Each number is 128 + 24 x the weight over its row's rms, rounded and kept within 0 to 255. Layers, rows and columns count from 0. The size above them is the row's rms in percent of the matrix's.

# layer 6 MLP up, 768x96, rms 0.39, rows 242-313, columns 0-95
size [ 92  87  97 115  91  75 106 104 106  99  83 103 115 109  94 111  96  86 123 100 109  91 106  99 100  97  94 125 105 104  70 100 102  82 103  98  95  97  91 107  89  89 112 104 101 104  91  89  97  89 101  94  93  96 100  97  92 104  99  72 114  99 104  96  98  96 105  87  74 121 106 101]
[[132 130 113 167 114 123 100  89 167 160 103 139  68 107 137 123 116 132 134 100 150 148 117 148 143 143 136 101  92 147 148 124 186 128 128 175 117 123 143  84 123 127 118 120 120 134 105 104  91 156 110 139 160 122 182 103 147 158 182 120 155 112 114 122 125 156  95 114 120 152 165 144 147 145 155 138 162 156 112  84 158 150 148 139 130 128 142 121  90 142 142 147 123 128 111  92]
 [131 150 142 144  81 101  67 155 119 110 120 107 157  97 113 105 137  94 109 145 169 101 123 158 134 147 118  89 118 104 132 173 110 156  96 129 119 112 134 116 112 117 140 107 186 132 144 158 170 123 110  87 105 134 132 135 162 132 105  91 124 118 126 139 111 142 112 136 131 159 120 132 102 134 122 118 135 161 150 167 110  94 105 144 169 180 139 161 121 151 147 115 151  91 157 141]
 [145 133  97 143  64 144 169 139 127 136  85 105 149 142 108 156 162 122 119 156 147 116 139 112 149 165 158 147 115 164 126 156 165 122  97 154  88 105 137 111 155 104 102 185 124 131 124  95 115 128 123 111 110  73 139 131 109 106 116 106 154 131 134 125 126 151 157 160 134 101 166 147 143 131 101 139 100 141 103 166 132 109 133 105 141 163 132  82 166 154 132 135 119 124 141  96]
 [132 147 135 178 132 151 105 126 158 111 145 126 156 122 137 114 118 132 123 128 110 146 158 166 105  98 122 108  59 103 146 152 161  74 162 129 136 111 132 125 127 112  93 172 156 142 123 164 138 142 142 148 103 112 133 103 129 150 141 145 109  82  92 190 159 115 156 153 139 143  77 151 128 107 142 119 112  74 153 122 128 148 130 136 117 116 125 103 109 143 147 108 146 114 114  95]
 [110 131 134 136 154 143 169 112  94  83 124 157 150 142 139 128 129 132 146  80 136 132 148 139 167 161  99  83 144 130 141 176  92 126 135 125 111 124 116 152 132 111 173 141 158 109 104 120 138 166 125  99 168 108  93  99 128 149 150 177 135 147  87 140 123 130 129 174 154 127 163 155 116 107 159 176 173 105 104 123 140 132 120 137 128 143 108 111 125 117 155  95 123  84 128 139]
 [147 147 123 137  90 157  83 150 115 113 146  98 139 118 124  94 128 136  85 114 139 174  99 123 155 146 191 118 127 142  98  99 121 105 131 103 146 126  89 109 107 120 159  94 134 122 126 129 156 173 127 109  99 132 113 116 162 142 112  98 102 147 113 125 134 136 116 156 132 154 128 130 119 102 102 150 153 147 121 126 147  56 119 108 103  74 119 123  87 122 155 142 105  89 120 160]
 [156 152 121 120  79 107 134 158 155  80 147 130 107  80 101 167 164 120 114 113 169 137 155 130 160 127 138 145 134 132  85 117 120 137 155 119 105  81 144 148 116 113 121 143 132 109 142 118 156 121 109 163 121 119  76 138 128 107 142 142 152 142 150  96 150 130 156 134 117 152 129 109 134 149 103 109 150 175  67 166 140 129  96 130 130 167 136  86 132 123 125 100 168 135 149 153]
 [103 117 176 139 139  99 149  93 130 104 121 108 158  75 109 153 110 126  71 122 173 120 110 144 136  99 107 146 116 171 128 175 126 117 157 125 121 141 134 109 121 139 112 100 154 135 100 179 132 126 167 129 133  81 150 114 145 138 131 164 119 106 133 120 138 140 134 150  94 125  99 165 104  76 128 107 127 108 138  89 115 101 104 129 185 120 117 120 142 130 112 161 128 167 124 116]
 [ 65 108 132 124 107 138 124 145 138 127  93 111 145 115 113 146 132 135 159 128 131 127 102 107 154 176  95  99 125 117 180 160 128 146  78 114 163 132  90 181 141 155 158 101 151 160 120 134 164 113 163 105 144  56 136 121 126 151 116 116 106 165 110 131 139 134 137 148 117 121 134 140 116 118  90 104 138  95 147 138 156 163 143 134 122 160 104 146 127 158 146 150 117 125  97 143]
 [150 149 111 187  92 126 110 102  94 111  98 103 154 120 119 138 143 129 125 138 119 168 184 161 125 155 108 105 100 142 141 104 166 101 128 111 134 121 149 153 132 119 126 136 128 119 125 173 151 127 160 131 107 113 134 131 119 107  91 206 141 110 161 135 146 138 121 147 107 108  48 120 132 179 138 150 126 119 162 136 120 113 123 170 140 126 131 121 142 127 132  94 133 132 152 124]
 [136 162 139 127 146 123 152 158 126 116 149 163 137 109  89 131 141 170  89 114 154 166 127  85 160 174 154 122 127 115 146  91 123 131 135 144 121 173 109 130 128 118 152 175 155 130 118 167 114 132 133 152 122  77  86 137 117 130 125  70 141 116 154 113 108 133 103 144 169 170 146 104  84 125 108 136 118 101 155 124 101 104 109  99  99 125 122 117 140 168 116 160 137  99 128 125]
 [120 120  90 156 162 121 161 117 134 128 134 119  98 113 199 136 144 151 120 109  70 184 111 124 115 154  84 130 104 140 132 108 140  95 112  84 137 102  51 133 150 105 165 104 111 125 127 138 131 129 163 158 119 129 164 119 102 131  98 121  95 127 115 161 138 105 143 136 155 150 141 114 118 137 146 146 139 154 131 160 165 126 142 168 108 110 112 110 117 114 113 136 116 133 110 108]
 [145 157 168 140 135  67 111  96 162 110 110  97 127 120 147 141 135 119 110 147 122 115 111 120 110 131 121 100 142 150 155 138 143 162 160 137 144 140 142 130 120 135 137 150 120 129 127 142 112 111 144 114  96  85 184 156 165  96 108 151 144 112  89 147  86 156 129 101 144 123 124 157 119 170 168 147 152  78 109 136 144 125 113 123 119  76 107 116 138 150 137 152  90 153  89  84]
 [145 151 172 153 108 116 139 158 160 111 105 168 169 140 138 111 161 104 145  88 151 124 121 129 163 136 120 169 107  91 104 153 161 120 181 134 137  97 127 112 107 149 118 122 153 102 128 142 183 140 116 130  94 109 117 166 144 120 134 121 142 118 102 100 125 114 130 149 117  85  95 142  80 152 112 106 142 104 104  92 139 104 158 149 162 157 104 159 106 152 160 120 119 138 142 128]
 [126 125  98 146 119 118 124 115 143 158 173 152 122 124  72 150 127 152 138 116 134 139 114 129 133 151 121 152 156  89 116 147 104 143 122 146 176 159 167  96 145 127 135 138 113 142 128 162  94 178 141 152  98 143 162 104 130 151 139 152 110  95 142 101 147 112 156 113 120 143 157 130 154  85 161 108 152 164  89 119  82 141 132  79 119 125 105 145 130 159  97 149  94  85 124 134]
 [136 118 133 135 115 157 158 118 146 148 100 165 153  99  83 111 112 142 121 114 131  99 119 139 104 165 130 113 152 128 123 137 111 103 125 157 111 110 109 136 123 144 120 174  88 131 146 107 143 138 155 139 115 117  93  52 126  98 102 106 128 141 130 102 159 151 122 171 149 116 122 154 151  86 147 125 121  62 137 155 126  97 140  99 152  86  96 150 138 100 133 119 142 122  69 132]
 [133 123 135 120 125 137 141 143 115 114 113  98 129 117 129 136 134  70 126  96 116 133 156  91 155  89 115 112 157 141 128 122 156 117  77 103 104 121 158 120 138 109 133 143  71  99 115 123 130 133 132  73 140 160 134 147 159 107 154 151 145 121 130 128 137 102 100 103 159 118 180 136 129 142 152 113 138 135 110 134 190 189 140  97 134 162 119 108 121 135 135 156 112  81  78 117]
 [ 98 166 114 139  75 109 141 116 103  67 121  95 128 117 142 127 117 160 151 125 118 117 139 137 136 134 165 112 104 129 150 126  95 131 120  95 120 147 105  88 145 124 135 115 122 119 102  84 130 155  93 114 120 125 147 145 129 150  70  99 120 137 130 141  92 109  75  83 108 109 143 143 147 127 122 139 131 168 136  95 110 106 151 104 112 129 131 131 150 199 146 145 111 125 165 166]
 [172  86 121 151 112 110  92 123 101 164  97  89 126 130  66 147 147 163  99 143 136 131 114 112 105 136 153 132 144 178 127 117 127 117 112 132 100 132 138 154 104 123 128 109 113  97 122 115 147 136 142 146 153 175 121 134 111 122 109 107  82  91 174 109 123  97 150 107 159 125  91 117 101 125 189 133 112 109  94 125 136 115 148 105 114 134 124 105 142 103 127 115 144 141  74 152]
 [150 161 102 121 114 142 144 129 104 150 109 114 123 178 102 119 180  86 117 125 151  95 105 128 137 122 178 120 154 151 102 157  94 119 158 131 100 122 101 116 150 101 158 134 121 112 125 133 115 140 166 139 127 154 134 116 160 114  65 132 136 120 115 106 133  77  96 154 130 119  90 123 111 161 125 125 132 110 145 135 145 121 100 102 130 143 101 113 114 110 188 101 188 112 123 150]
 [154 124  93 102 143 154 137 138 123 134 145 134  56 154 143 165 125  86 127 134 142 141 175 139 142 124 148 109 132 121 128 110 175 156 146 127 101  86 156 146 131  66 153 151 149  97 158 131 150 153 169 149 149 113 134 180 104 122 120 147 115 130 168 106  90 121  74 161 120 123  82 134 121 133 129 115 115 101 146 147 130 106 134 117 133 145 140 105 128 131 124 124 147 158 136 161]
 [158 133 132 178 139 155  90 129 166 145 146 139 132 150 106 138 155  76 129 129 104 159 103 153 128 144 106 121  91 139 106 155 167 104 137 122 121  75 131 111 109 119 154 140 129 130 150 144 110 140 112 114 111  92 160 147 153  65 112 121 165 111 143 111 125 115 152 132 130 126 116 160 111 186 175 119 129  97  89 115 119 152 149 122 112 130  90 133 102 150 114 168  97 139 100 118]
 [135 173 141 124 103 102 107 148 138 137 129 140 142 140 111 157 143  98 101  77 142 150 127 126 113 140 167 142 112 166 148 146 112 114 133 163 115 125 109 161 153  79 140  94 139 112 116 140 180 117 107 119 152 127 157  89 152 109 159 121  90  57 124 127 119  79 141 150 122 143 142 132 101 140 115 148 100 126 154 118 132 148 158 124 153 104 161 139 126 117 147 122 162 118 187  98]
 [158  85 133 151 115 133 128 101 117 110 104 116 103 112 133 121 144 136 160 132 113 131 104 126 149 112 156 129 129 149 113 104  79 169 100 116 108  97 153 123 142  87 107 163 145 110  92 121 148  86 139 134 101  99 176 133 120 142 117 170 112 151 122 101  64 123  99 127 116  97 141 148 145 153 153 105 115 134 129 154 113 103 197 127 158 150 141 137 134 143 129 107 102 103 179 115]
 [121 130  84 168 137 108 117  85 152 150 121 192 103 135 135 125 148 131 122 138 114 128 109 141 123 121 142 144 156 174 127 125 141 171 142 147 104 116 181 129 126 146 154 105 112  88 161 128 162 145 168 102 144 127 105 148 125 136 109 139  97 131 114 131 129  88 119 135  82 179 133 150 137 141 154 116 138 134 117 132 143 123  99 117 142 169 159  73  96 132 121 172 108 125 173 151]
 [ 71 117 108 109 122 132 114 126  99  72 122 172 138 145 139 108 124 185 167 160 126 130 170 115 101 161 147 128 124 130 141 169 105 148 145 102  80 117 112 140 141 141 165 131 140 114 127 136 116 127 151 113  82 107 124 118 136 145 117  87 125 146  76 172 114 108 103 131  91 108 126 136 146 115 116 109 141 104 141 132  93 121 158 115 120 142 120 123  89 167 123 176 137 134 146 158]
 [113 103 116 117 142 133 101 141 159 142 162 161 146 135  73 110 146 105  96 163 135 131 130 100 136 111 125 135 168 111 103  88 152 129 140 132 156  96 137 108 146  95 153 130 128  91 204 137 122  88 121 123 149 138 122 131  96 131  51 159 123 107 121 169  74 137 126 112 160 123 145 145 154  79 130 107 134 118 134 147 109 137 169 155 119 121 135 121 133 139 126 130 134 149 114 115]
 [181 161 139 145  95 139 102 133  86 146 130 120 118 113  94 128 147  90 103 132 131  73 164 156 108 129 146 131 149 155 143 156 142 144 111 146 141 135 158 106 110 131 134 114 136 113 146  91 147 128 143 133 106 122 149 115 166 148  92 146 105  85  90  90 155  99 103 133 124 170 147 105 103 159 111 110 147 166 119 122 125 164 142  87 169 155 138 116  90 132 123 124 149 102 129  85]
 [143 160 116 134  94 125 123 111 120 153 158  84 179 155 106 143 144 131  86 122 101  71  56 151 143 106 162  86 113 131 145 163 127 140 129 149 103 131 105 149 127 112 121 154 147 101 110 115 109 142 122 113  72 126 140 106 123 134 120 149 113  77 106 140 143 114 128 130 134 126 149 123 142 102 136 156  79 139 153 122 114 123 104 113 173 119 154 127 124 133 180 149 132 147 115 160]
 [137 121 139 150 110  95 152 136 148 112 100 104 134  97 133 152 136  91 145 103 133 162 132 109 121  88  95 170  97 144 112 161 135 118 145 110 125 137  99 150 165 125 155 128 146 164  95  94 125 100  99 129 155 124 109  99  56 168 113 149 115 168 149 153  98 126 142 121 124  87 111 143  95  98 129 151 146 107 131 133 129 134 127 137  99  79  96 162 105 139 172 114 159 138 129 126]
 [126 123 128 121 139 151 158 140 104  98 114 107 162 115 114 132 141 116 126  67 139 144 119  96 156  91 141  96 118 144 139  91 162 126 111 126  78 129 117 137 149 120 139  88 118 119 131 148 123 124 169 109 134 102 108 155 143 152 156 167 146 123 145 130 162  92 141 126 195  95 151 155 137  98 124 184 110 122 146 165 147 101 120  93 142 170 120 100  91 128 140 135 152 160 150 117]
 [136  62  91 140 130 154 129 158  92 139  79 159 104  98 141 112 142 123 103 130 140 102 172 153 141 152 114 149 128 147 118 126 135  93 141 103 143 114 164 156 139 117 130 118 131  98  96 148  96 145 176 153 124  83 115 144 123 137 118 142  97  96 117 110 104 119 140 134 105 136 134 166 101  64 112 135 125 121 143 131 132 133  96 149 147 101  98 124 124 137 127 111 107  62 119  96]
 [127 118 112 113 102  98 143 107 136 130 109 123 137 130 138 129  88 149 103 115 155 138 130 169 130 190 123  89 109 132 127 120 135 110 126 139 127 123 126 148  93 109 156 129 120 127 178 116 108  71  95 143  72 189 135 130 174 143 106 145 113 100 138 121 150 147 136 139 123 169 130  92 184 115 134 108 168 129 136 146 135 129 114 163 165 143 150 167 165 134 135  86 121 128 146 130]
 [139 111 104 136  96 142 114 154  50 151 138 161 150 140  95 102 141 111 117 146 150 122  91 151 153 151 143 142 110 115  94  98 109 132 132 180 156 139  70 120 133 111 128 118  81  94 145 113 115 114 117 124 102 108 194 106 103 141 120 150 123  99 134 158 121 166  82  93 121 121 139 142 112 129 158 110 109 123 142 123  86 116 141 132 129 112  99 110 102 125 139 133 137 102 148 107]
 [ 99  96 119 115 125 119 100 119 128 114  86 119 106 142  93 137 151 129 133 181 124 106 117 105 139 153 120 148  79 135 115 162 139 121 124 130 141 120  79 158 124 128 152 133 152 138  91 144  73 136 177 111 161 117 144 124 117  73 136 154  93 105 100 146 123  98 175 137 127 142 165 116 152 170 105 109 111 122  96 146 156 147 175  98 134 178 130 112 129 148 129 131 148 111 140 128]
 [159 151 129 108 129 126  82 121 124  98 145 142  93 128 101 127 161 142 122  96 133 116 115  89 125 119  94 126  79 179 105 146 132 112 137 144 119 141 120 177 137 125  99 154 139 133 123 122 130 110  91  82 111 109 107 135 104 183 141 178 147 111 114 144  85 118 112 125 103 118 130 140 113 148 102 124 101 125 109 173  69  98  80 112 169 136 123 119 119 103 148 105 136 108 153 116]
 [101 141 120 120  93 144 138 125 143  97 167 120 143 141 127 139 131  71 201 149 149  79 125 156 141 111 139 131 141 179 137 146 143 169  98 165 135  84 112 130  88 140 151 150 168 127 161 112 114 145 161 136 149  98 139  95 143 131 117 142  78 164 127 142 140 133 168 151 119 152 154 130 119 130 110 124 165  99 153 151 133 134 142 107 134 108 154 103  97 115 111 106 135 126 140 142]
 [140  67 109 133  64 119 113 147 128 117  84  90 104 113 129 124 120 108 103  91 129 155 143 123 126 139 142 131 129 185 146 144 117 139 146  81 162 128 140 126 165 111 132 129 103 115 103 153  99 164 147 139 132  87 115 118 112 135 105 113 128  94 125 139 125 113 112 125  85 156 120 142  99 104 116 158 113 103 154  80  65 114 109 155 144 125 111 138 132 113 144 109 110 100 169 105]
 [149 154 105 179 131 117 100 173 115 153 136 117 121 113 129 133 137 142 121 154 141 158 170 130 109 126 125 133 113 105 130 136 132 108 105 151 144 145 124 150 104 130 162 138 139 108 141  93 106 120 119 138 109 127  92  90 140 135 120 146 143 136 106  56 153 166 132 153 124 154 138 136 139 137  98 120 122 118 122 103 124  36 130  86 154 108 129  71 143 120 114 134 114  77  90 150]
 [156 143  99 139 156 107 146 150 160 120  62 149 124 135  95 156 139 141 154 144 152 153 174 111 146 128 120 154 113 120 161 133 153 142 110 130 127  85  97 100 164 109 150 106 136 156 138 105 136  90 105 163  97 106  78 137 118 115 127 208 111 163  99 117 106  92 140 154 131 115 154 130 128 121 136 148 127 116 133 104 142 126 117 128 164 167 149 160 134 133 153 140 121 153 140 124]
 [170 187 144 125 162 108 179 152 129 150 115 111 120 107 114 105 145 161 106 167 123 110  90 133 125  84  96 151 104 155 127  80 120 189 161 122  75 155  99 121 122 106 142 102 128 122 177 141 139 144 126 139 124 109 105 141 141 140 104 142 153 141  61 105 131 114 142 160 149 147 127 125 135 163 128 148 107 111 120 135 145 123 133 116 134 131 134 153 127 161 140 116 127 124 163 131]
 [169 130 112 125 104 132 152 119 146 116 171 136  89 130 105 141 125 142 162  85 137 122 136 110 105 107 156 169 155  97 127  92 127 143  86 135  93 125 135 129 145 131  96 167 126 127 145 156 109  99 127 149 134 114 136 146 159 137  68 148 172 126 116  95 113 115 102 154 153  78 128 108 138 101 100 151 145 131 191 149 148 156 105 118 117  77 136 129 115 138 131 162 123 109 139 157]
 [136 136 146 127 122 153 135  65 112 138 152 106 145 120  99 145 161 113 115 127 167 126  94 146  99 108 100 146 133 111 117 100 144 125  51 138 139 163  79 176 128 142 103 117 122 136 156 205 121 107 150  99 123 110 130  87 152 114 103 124 164  99 137 148 139 120 148 138 130  82 118 146 136 122 103 124 101 116 132 139 128  93 119 146 112 110 141 133 170 147 135 149 100 111 134 144]
 [154 136 105 108 124 134 166 136 122 145 139 158 112 102 155 133 121 119  86 147 141 135 154  94 128 135 127 155 137 165 160 173 152 100 118 100 115 111 129 133 143  89 120 161 170 119 174 111  82  79 144  87 117 121 113 152  99 132 120  89 126 181 142 115 101 150 165 132 141 167 115 131 138 138 147 102 105 145 142 161 156 116 118 150 130 152 112  87 143 181  96 131 119 112 138 110]
 [175 110 137 100 151 188 121 165 151  93 162 160 121 155 114 118 118 127 127 107 130 122 122 133 143 107 107 135 122 150 149 124 156 132  91 148 105 144 164 121 110 132 149  86 114 109 126 102 142 107 140 140 119 121 145 120 109 146 140 144 204 118 134 157 152  99 150 150  99 150 156 120 177 135 142  82 111 144 112 128  81 154 123 112 120 175 128 130 146 146 152 111  97 126 109 175]
 [110 152 109  82 145  91 162 119  95 146 106 144 107 151 149 122 183 116  56  96 156 132 139 127 130 124 104 132 102 125 108 147 170 137 106 177 150 119 128 137 128  91 146 163 147 145 134 125 131 124 122  94 149 100 130 141 106 168 147 195 117 109 122 106 146 119 137 148 104 140 126 145 154 100 106 129 125 111 128  90 116 145 106 115 165 122  96 126 101  96 168 156 142 124 118 137]
 [ 87 102 145 126 139 165 118 110  95 135 124 112 148  66  93 108 140 107 115 132 137 163 110 102 140 164 102 139 157 136 147 103 134 102 149 165 135 152 113 128 149 120 146  87 166 127 139 145 193 129 137 140 124 146 161 131 127 102 127 123 110 106 156 143 137  97 143  89 120 191  92 124 108 139 109 167 156  86 135 117 128 130 142 154 125 100 101 104 107 159 111 105 129 148 144 154]
 [138 127 126 131 159  81 142 162 145 150 151 124 155 121 153 126  95 161 168 140 152 162 155 153 121 118 176  61 161 117 183 118 121 127 112 108 134 114 157 118  80 124 118 125 141  95 150 141 145 187 122 118 131 159 162  96 111 125 146 115 142 114 117 134 125 126 137 157 112 145  98 116 147  97 150 130 141  90 152 108 133  96 153 135 155  94 109 107 134 141 151 116 109  87 108 103]
 [137 100 148 121 145 137 156 118 165 106 113 163 156  87 132 111  98 113 103 116 117 136 106 115 132 123 105  89 130 116 157 110 130 103 149 105 105 136 134 122 112 135  87 118 151 108 133 108 137 120 101 159  94  75 139  89 142 146 105 153 148 101 171 134 129 109 108 117  97 155 129 158 184 134 106 133 105  61 123 137 121 153 134  93 128 123 101 163 102 155 166 117 106  97  91 108]
 [108 116 130 174  74 144 135 158 140 158 126 150  98 164 145 129  91 106 144 131 123  96  87 144 111 126 133 120 139 150 105 101 150 144 137 127  86 137  85 111  71 116 102 137  79 147 108 147 130 139 126 148 108 146 152 122 133 155 156 111 119 129 134 140 137 116 137  97 146 137 119 125 149 108 151 147  90 134 135  71 144  97 149 153 157 129 110 132 104 162  73 109 154 147 126 183]
 [154 102 152 152 112 109 103 166 111 146 133 105 138  81 139 132  94 137 150 120 139 172 145 106 124  86 116  84 133 153 154  99 135 136 106 115 123 120 140  95 145 121 135 123  83 139 108 142 128  95 128  99 142 135 135 124 118  62 144 144 160 139 145 127 139 121 138 145 121 137 127 168 100 120 171 144 132 128 160 133  91 125  76 127 116  98  96 146 102 163 112 159  58 153 149 119]
 [140  97 132 140 114 105 127 145  72 151 144 125 159 101  84  99 148 140  92 123 105 139 147 170 157 100 108  97 111 174 101 108 159 113 141 132 147 131  97  93 183 122 124 133 124 131  79 130 119 103 151 158 145 120 148 143 159 116 103 170 114 129 129  92 176 116 133 157  98  97 125 123 123 114 117 110 131 109 121 124 110  92 161 125 132 153  72 120 157 125 138 139  84 121 128 128]
 [122 134 144 155 104  79  74 134 182 125 163 133 108 136 129 154 120  90 114 122 146 121 132 150 103 132  88 150  99 131 130 148 151 154 132 104 122 137 140 172 145  87 144 120 107 136 131 108 107 104 141  87 106  70 134 121 117 178 127 124 126 143 178  79 148 128 109  83 133 149 158 148 165 114 119 152 154 133 149 124 113 104 136  83 147 113 122 146 124 123 129 138 130 139 152  84]
 [117  90 101 150 148  95 166 121 143  94 132 159 117 135 113 185 149 126 141 119 124  96 103  92 125 104 117 165 117 112 131 192 152 135  88 145 101 111 116 136 128 153 166 104 135 114 103 132 114  85 122 137 125 124 116  65 120 124  85 126 149 163 138 149 134  97 118 147 136  94 175 158 147 120 125 107 128 144 100 112 109 101 155 124 120 139 153  87 164 104 130 103 144 110 152 128]
 [ 92 120 124 114 137 121 120 134 100 125 133 143 108  92  90 154 143 133 163 128 154 123 124 103 137 155 108 175 171 130 175 144  82 136 106  95 138 130 127  78 104 124 124 121 104  84 172 125 128 168 124 146 116 131 131 178 145 136 120 178 157  99 135  71 185 137  93 131 125 135 109 150 105 134 131 160 154 175 116 143 125 121 161 125 138 127 126 130  82 124 130 115 125 124 129 111]
 [141 113 154 144  93 113  99 133 134 182 126 142 130 103 136 147 122 172 177 119  79 125  94 127 133 150 166  91 114 100 134  67 159 116 137 111 129 110 150 141  71 110 136 126 106 134 114 138 112 130 118 131 103 147 149 116 125 112 162 128  87 144 115 159 116 106 166 112 135 104 106 140 122  73 183 133 127 110 107 137 150 135 131  96 137 147 142 111 117 144 104  81 170 128 131 135]
 [ 87 155 117 145 118 166 179 111  65  98 162 124 169  87 132 135 170 117  99 170 128 112  93 128 106 115 121  95 134 127 127 150 178 144 146 149 126 120 121 118 152 119 148 125 154 126 133 113 132 128 113 133 132 139  97 118 110 133 151 134 110 132 141 116 143  87 108 153 126 134 141 191  97  90 127 135  72 132 116 130 137 125 155 167 138 127 129 138 151 153 155  92 115 120 180 135]
 [151 108 124 142  98 106 156 146 117 137 144 140 141 128 122 110 151 137 127 132 164 120 119  94 151 107  91 160 133 194 107 119 146 148  99  87 124 115 101 104 169 128 137 160 180 128 154  99 140 123 121 121  96 141 112 110 109 125  71 103 156 119 138 142 150 165 166 128  85  94 141 116 141 110 141  99 148 140 154 165 119 129 122  87 125 124  97 106 163 123  95  94  99  96 112 109]
 [150  51 146 149 106 142 103 158 123 148 170 141 126 137 113 118 148 108 150 123 175 130 105  88 101  96 144 145 167 172 140  92 137 130 120 131 126 125 151 105 133 117 101  84 101 100 112 112 158 106 139 160 109 127 106 111 127 119 137 132 157 116 127 134  99  75 152 155 157 109 169 133 139 134 148  95  97 111 176 138  79 122 140 129 109  89 128 126 155 148 136 132 140 148 132 126]
 [145 159 122 109 114  97 127  77 120 147 124 141 122 101 129 137 134 154 187  97 160  98 106 147 132 107 124 103 147 107 132 144 118  95 109 120  97  95 125 152  74 146 157 123 148 129 124 114  95  91 121 113 136 100 188  94 119 139 110 127 149  96 134 119 144 119 103 104 165 145 103  92 138 119 119 182 120 137 106 137 151 111  96  99 113 106 131 141  77 135 151 157  80 119 128 126]
 [167 139 174 128 155 140 117 104  98 122 160 155 129 106 143 151 162  86 145 110 130 104 117 157  95 116  94 161  94 131 139 144 127 127 130 152 137 125 103 153 131 132 155 116 124 108 113 152 154 127 124 166 128  85 110 176 170 144  92 126 128 116 104 130 156 144 132 120  84  69 126 154 140 173 138 154 145 136 150  95 104 132 137 111 146 115 128 138 131 130 192 118 123 107  74 119]
 [135 146 110 152 176 130 104 119 128 111 139 115 116 108 134  95 149 108 145 103 175 152 145 128  87 111 115 155 121 139 141 184 131 110  95 144 109 114 110 174  87 133 164 123 141 110  82 134 129 160 150 159 162 132 128 109 133 116 176 155 122 113 106  76 191  84 109 128 132 138 136 106 104 157 164 139 139 108 139 129 145 144 112 134 115  97 113 125  86 119 142 126 123 144  95 111]
 [100 136 125 119 150 125 111 139 185 147 130 129 126 140 147 168 136 112 157  67 146 125 142 127 157 126 106 151  97 103 150 150 117  96 100 163 132  98 185 154 154 124 133 122 173 129 124 142 129 125 163 134 100 129 132 124 104 141 142 145 142 127 125 128 149 123 102 104 124 162 100 156 143 102 116  72 159 108  89 139  96 115  75 170 171 112 114 118 152 137 144 140 142 147 168 148]
 [138 161 150 129 135 110 106 137  90 130 147 143  88 134 154 103 106 115  93 130 149  87 112 143 114  93 123 145 141 171 109  88 125 118 133 102 130 140 154 167 171 120 145 137 130 108 128 138 117 114 150 101 183 147  56  88 103 131  80 102 125 109  96 145 153  94 181 133 105 109 161 130 134 144 107 126 128 110 101 121 104 130 124 150 105 152 118 103 115 117 145 101 170 132 125 141]
 [112 133 111 133  96 115  79 161 117 158 100 150 129 133  87 118 157 109 138 147 135  97  95 140 134 128 143 170 128 158 128 154 183  94 155 145 124 107 100 147 123 123 131 145 102 121 137  52 148  94 149 111 175 118 130 101 100 169 147 106 151 149 119  99 118 140 136 138 107  98 152 123 163 113 133 124 134 125 131 111 147  68 114 110 140 164 141 136  83 107 148 156 117 122 117 122]
 [149 132 149 116 123 147  95 150 119 138 154 154  91 122 140 140 106 120  99 129 122 138 147 163 127 101 125 169 177 121 110  99 128 139 121 122 121 121  84 118 163 142  76 103 163 134 159 150 125  83 157 110 127 132 143 113 153 161 164 122  86 122  80 144 135 150 154 151 135 151 135  76 114 137 188 140 147 107  72 127 122 140 154 131 146 118 107 124  99 143 126 126  72 138 130 132]
 [126 170 138 121 116 104 180 142 137  76  82  92  93 119 119 160 122 114 120  98 149 115 138 111 148  89 127 162 153 127 153 164 158 118 126 152 129 126 162  93  93 114 130 166 131 122 113 152 150 146 145  78 120 112 112 126 117  86 154 142 141 129 112 101 123 157 114 109 132  87  71 179 138 140 143 132 129 148 108 129 137 142 112 123  90 157 145 140 121 140 104 128 102 111 161 163]
 [163 102 157 170 150  96 120 151 178 120 131 112 158  97  98 161 129 166  84 120  88 152 140 128 146 156 107 136 124  87 114 149 136 111 146 137 160 111 134 122 117  82 154 113 149 167 140 175 124 108 149 119 150 118 122 163  76 129 158  98 126 159 132 152 139 144 127 120 123 102 121 121  86 143 153 130 124 133  92 126 128 127 144 133 151 116 106 110 142 138 191 148 133 168 115 152]
 [146 146 138 123 137 140  94 122 123 102 121 141 134 151 109 118 112 171 124 136 102 125 167 174 115 169 163 154 149 133 128 159 131 162 189 104 174 118 113 140 130 118 128 187  96 115 124 161 109 141 163 163 113 135 126  94 110 130 129 101 130 117 143 100 135 128 124 134 101 139 146 110 164 131 129 160 123 122  96 109  71 124 151 104 138  81 145 121 107 155 128 122 104 125 195 116]
 [123  96 157 133 109 145  97 171 149 126 130 144 138 143 113 137 177 144 117 120 114 130  93 132 149 144 127 121 132 153 122 134 162 122 115 161 143 135 151 137 147 139 111 138 170 120  62  91  95  58 141 135  80 127 147 142 165 161 130 192 150 134 137  96 133 111 121 140 124 150 161 128 166 131  83 135 130  91 127 110 146  87 129 130 124 112 104 135 137 140 143 135 149  90 146 101]
 [119 114 164 149 107 128  94 157 167 141 104 126 118 116 137 140 127 133 122  94 130 160 163 105 112 150  93 123 147 124 150  99 121 130 151 164  94 112 191 125 115  78 113 133 104 109 170 143 154 129  77 170 150 108 118 105 104 122 167  84 149 151 146 162  92 131 120 112 115 124 134 110 103 115 128 113 124 188  98 149 153 132 158 135  98 120 139 121 136 138 133 154 107  95 118  99]
 [106 123 160 138  90 166  82  85 131 163 149 133 153 141 109 121 110 125 147 111 147 133 135 108 138  93 125 100 117 172 117 121 142 134 151 122 117 133 121 146 130 120 154 129 141 126 126 108 121 123 163 124  57 109 162 113 165 141 101 128 159 145  85 122 108  94  85 121 140 159  94 105 111 116 153 110 126 135 146 157 110 124 102 167 195 111 131 107 104 105 103  88 160 147 135 114]]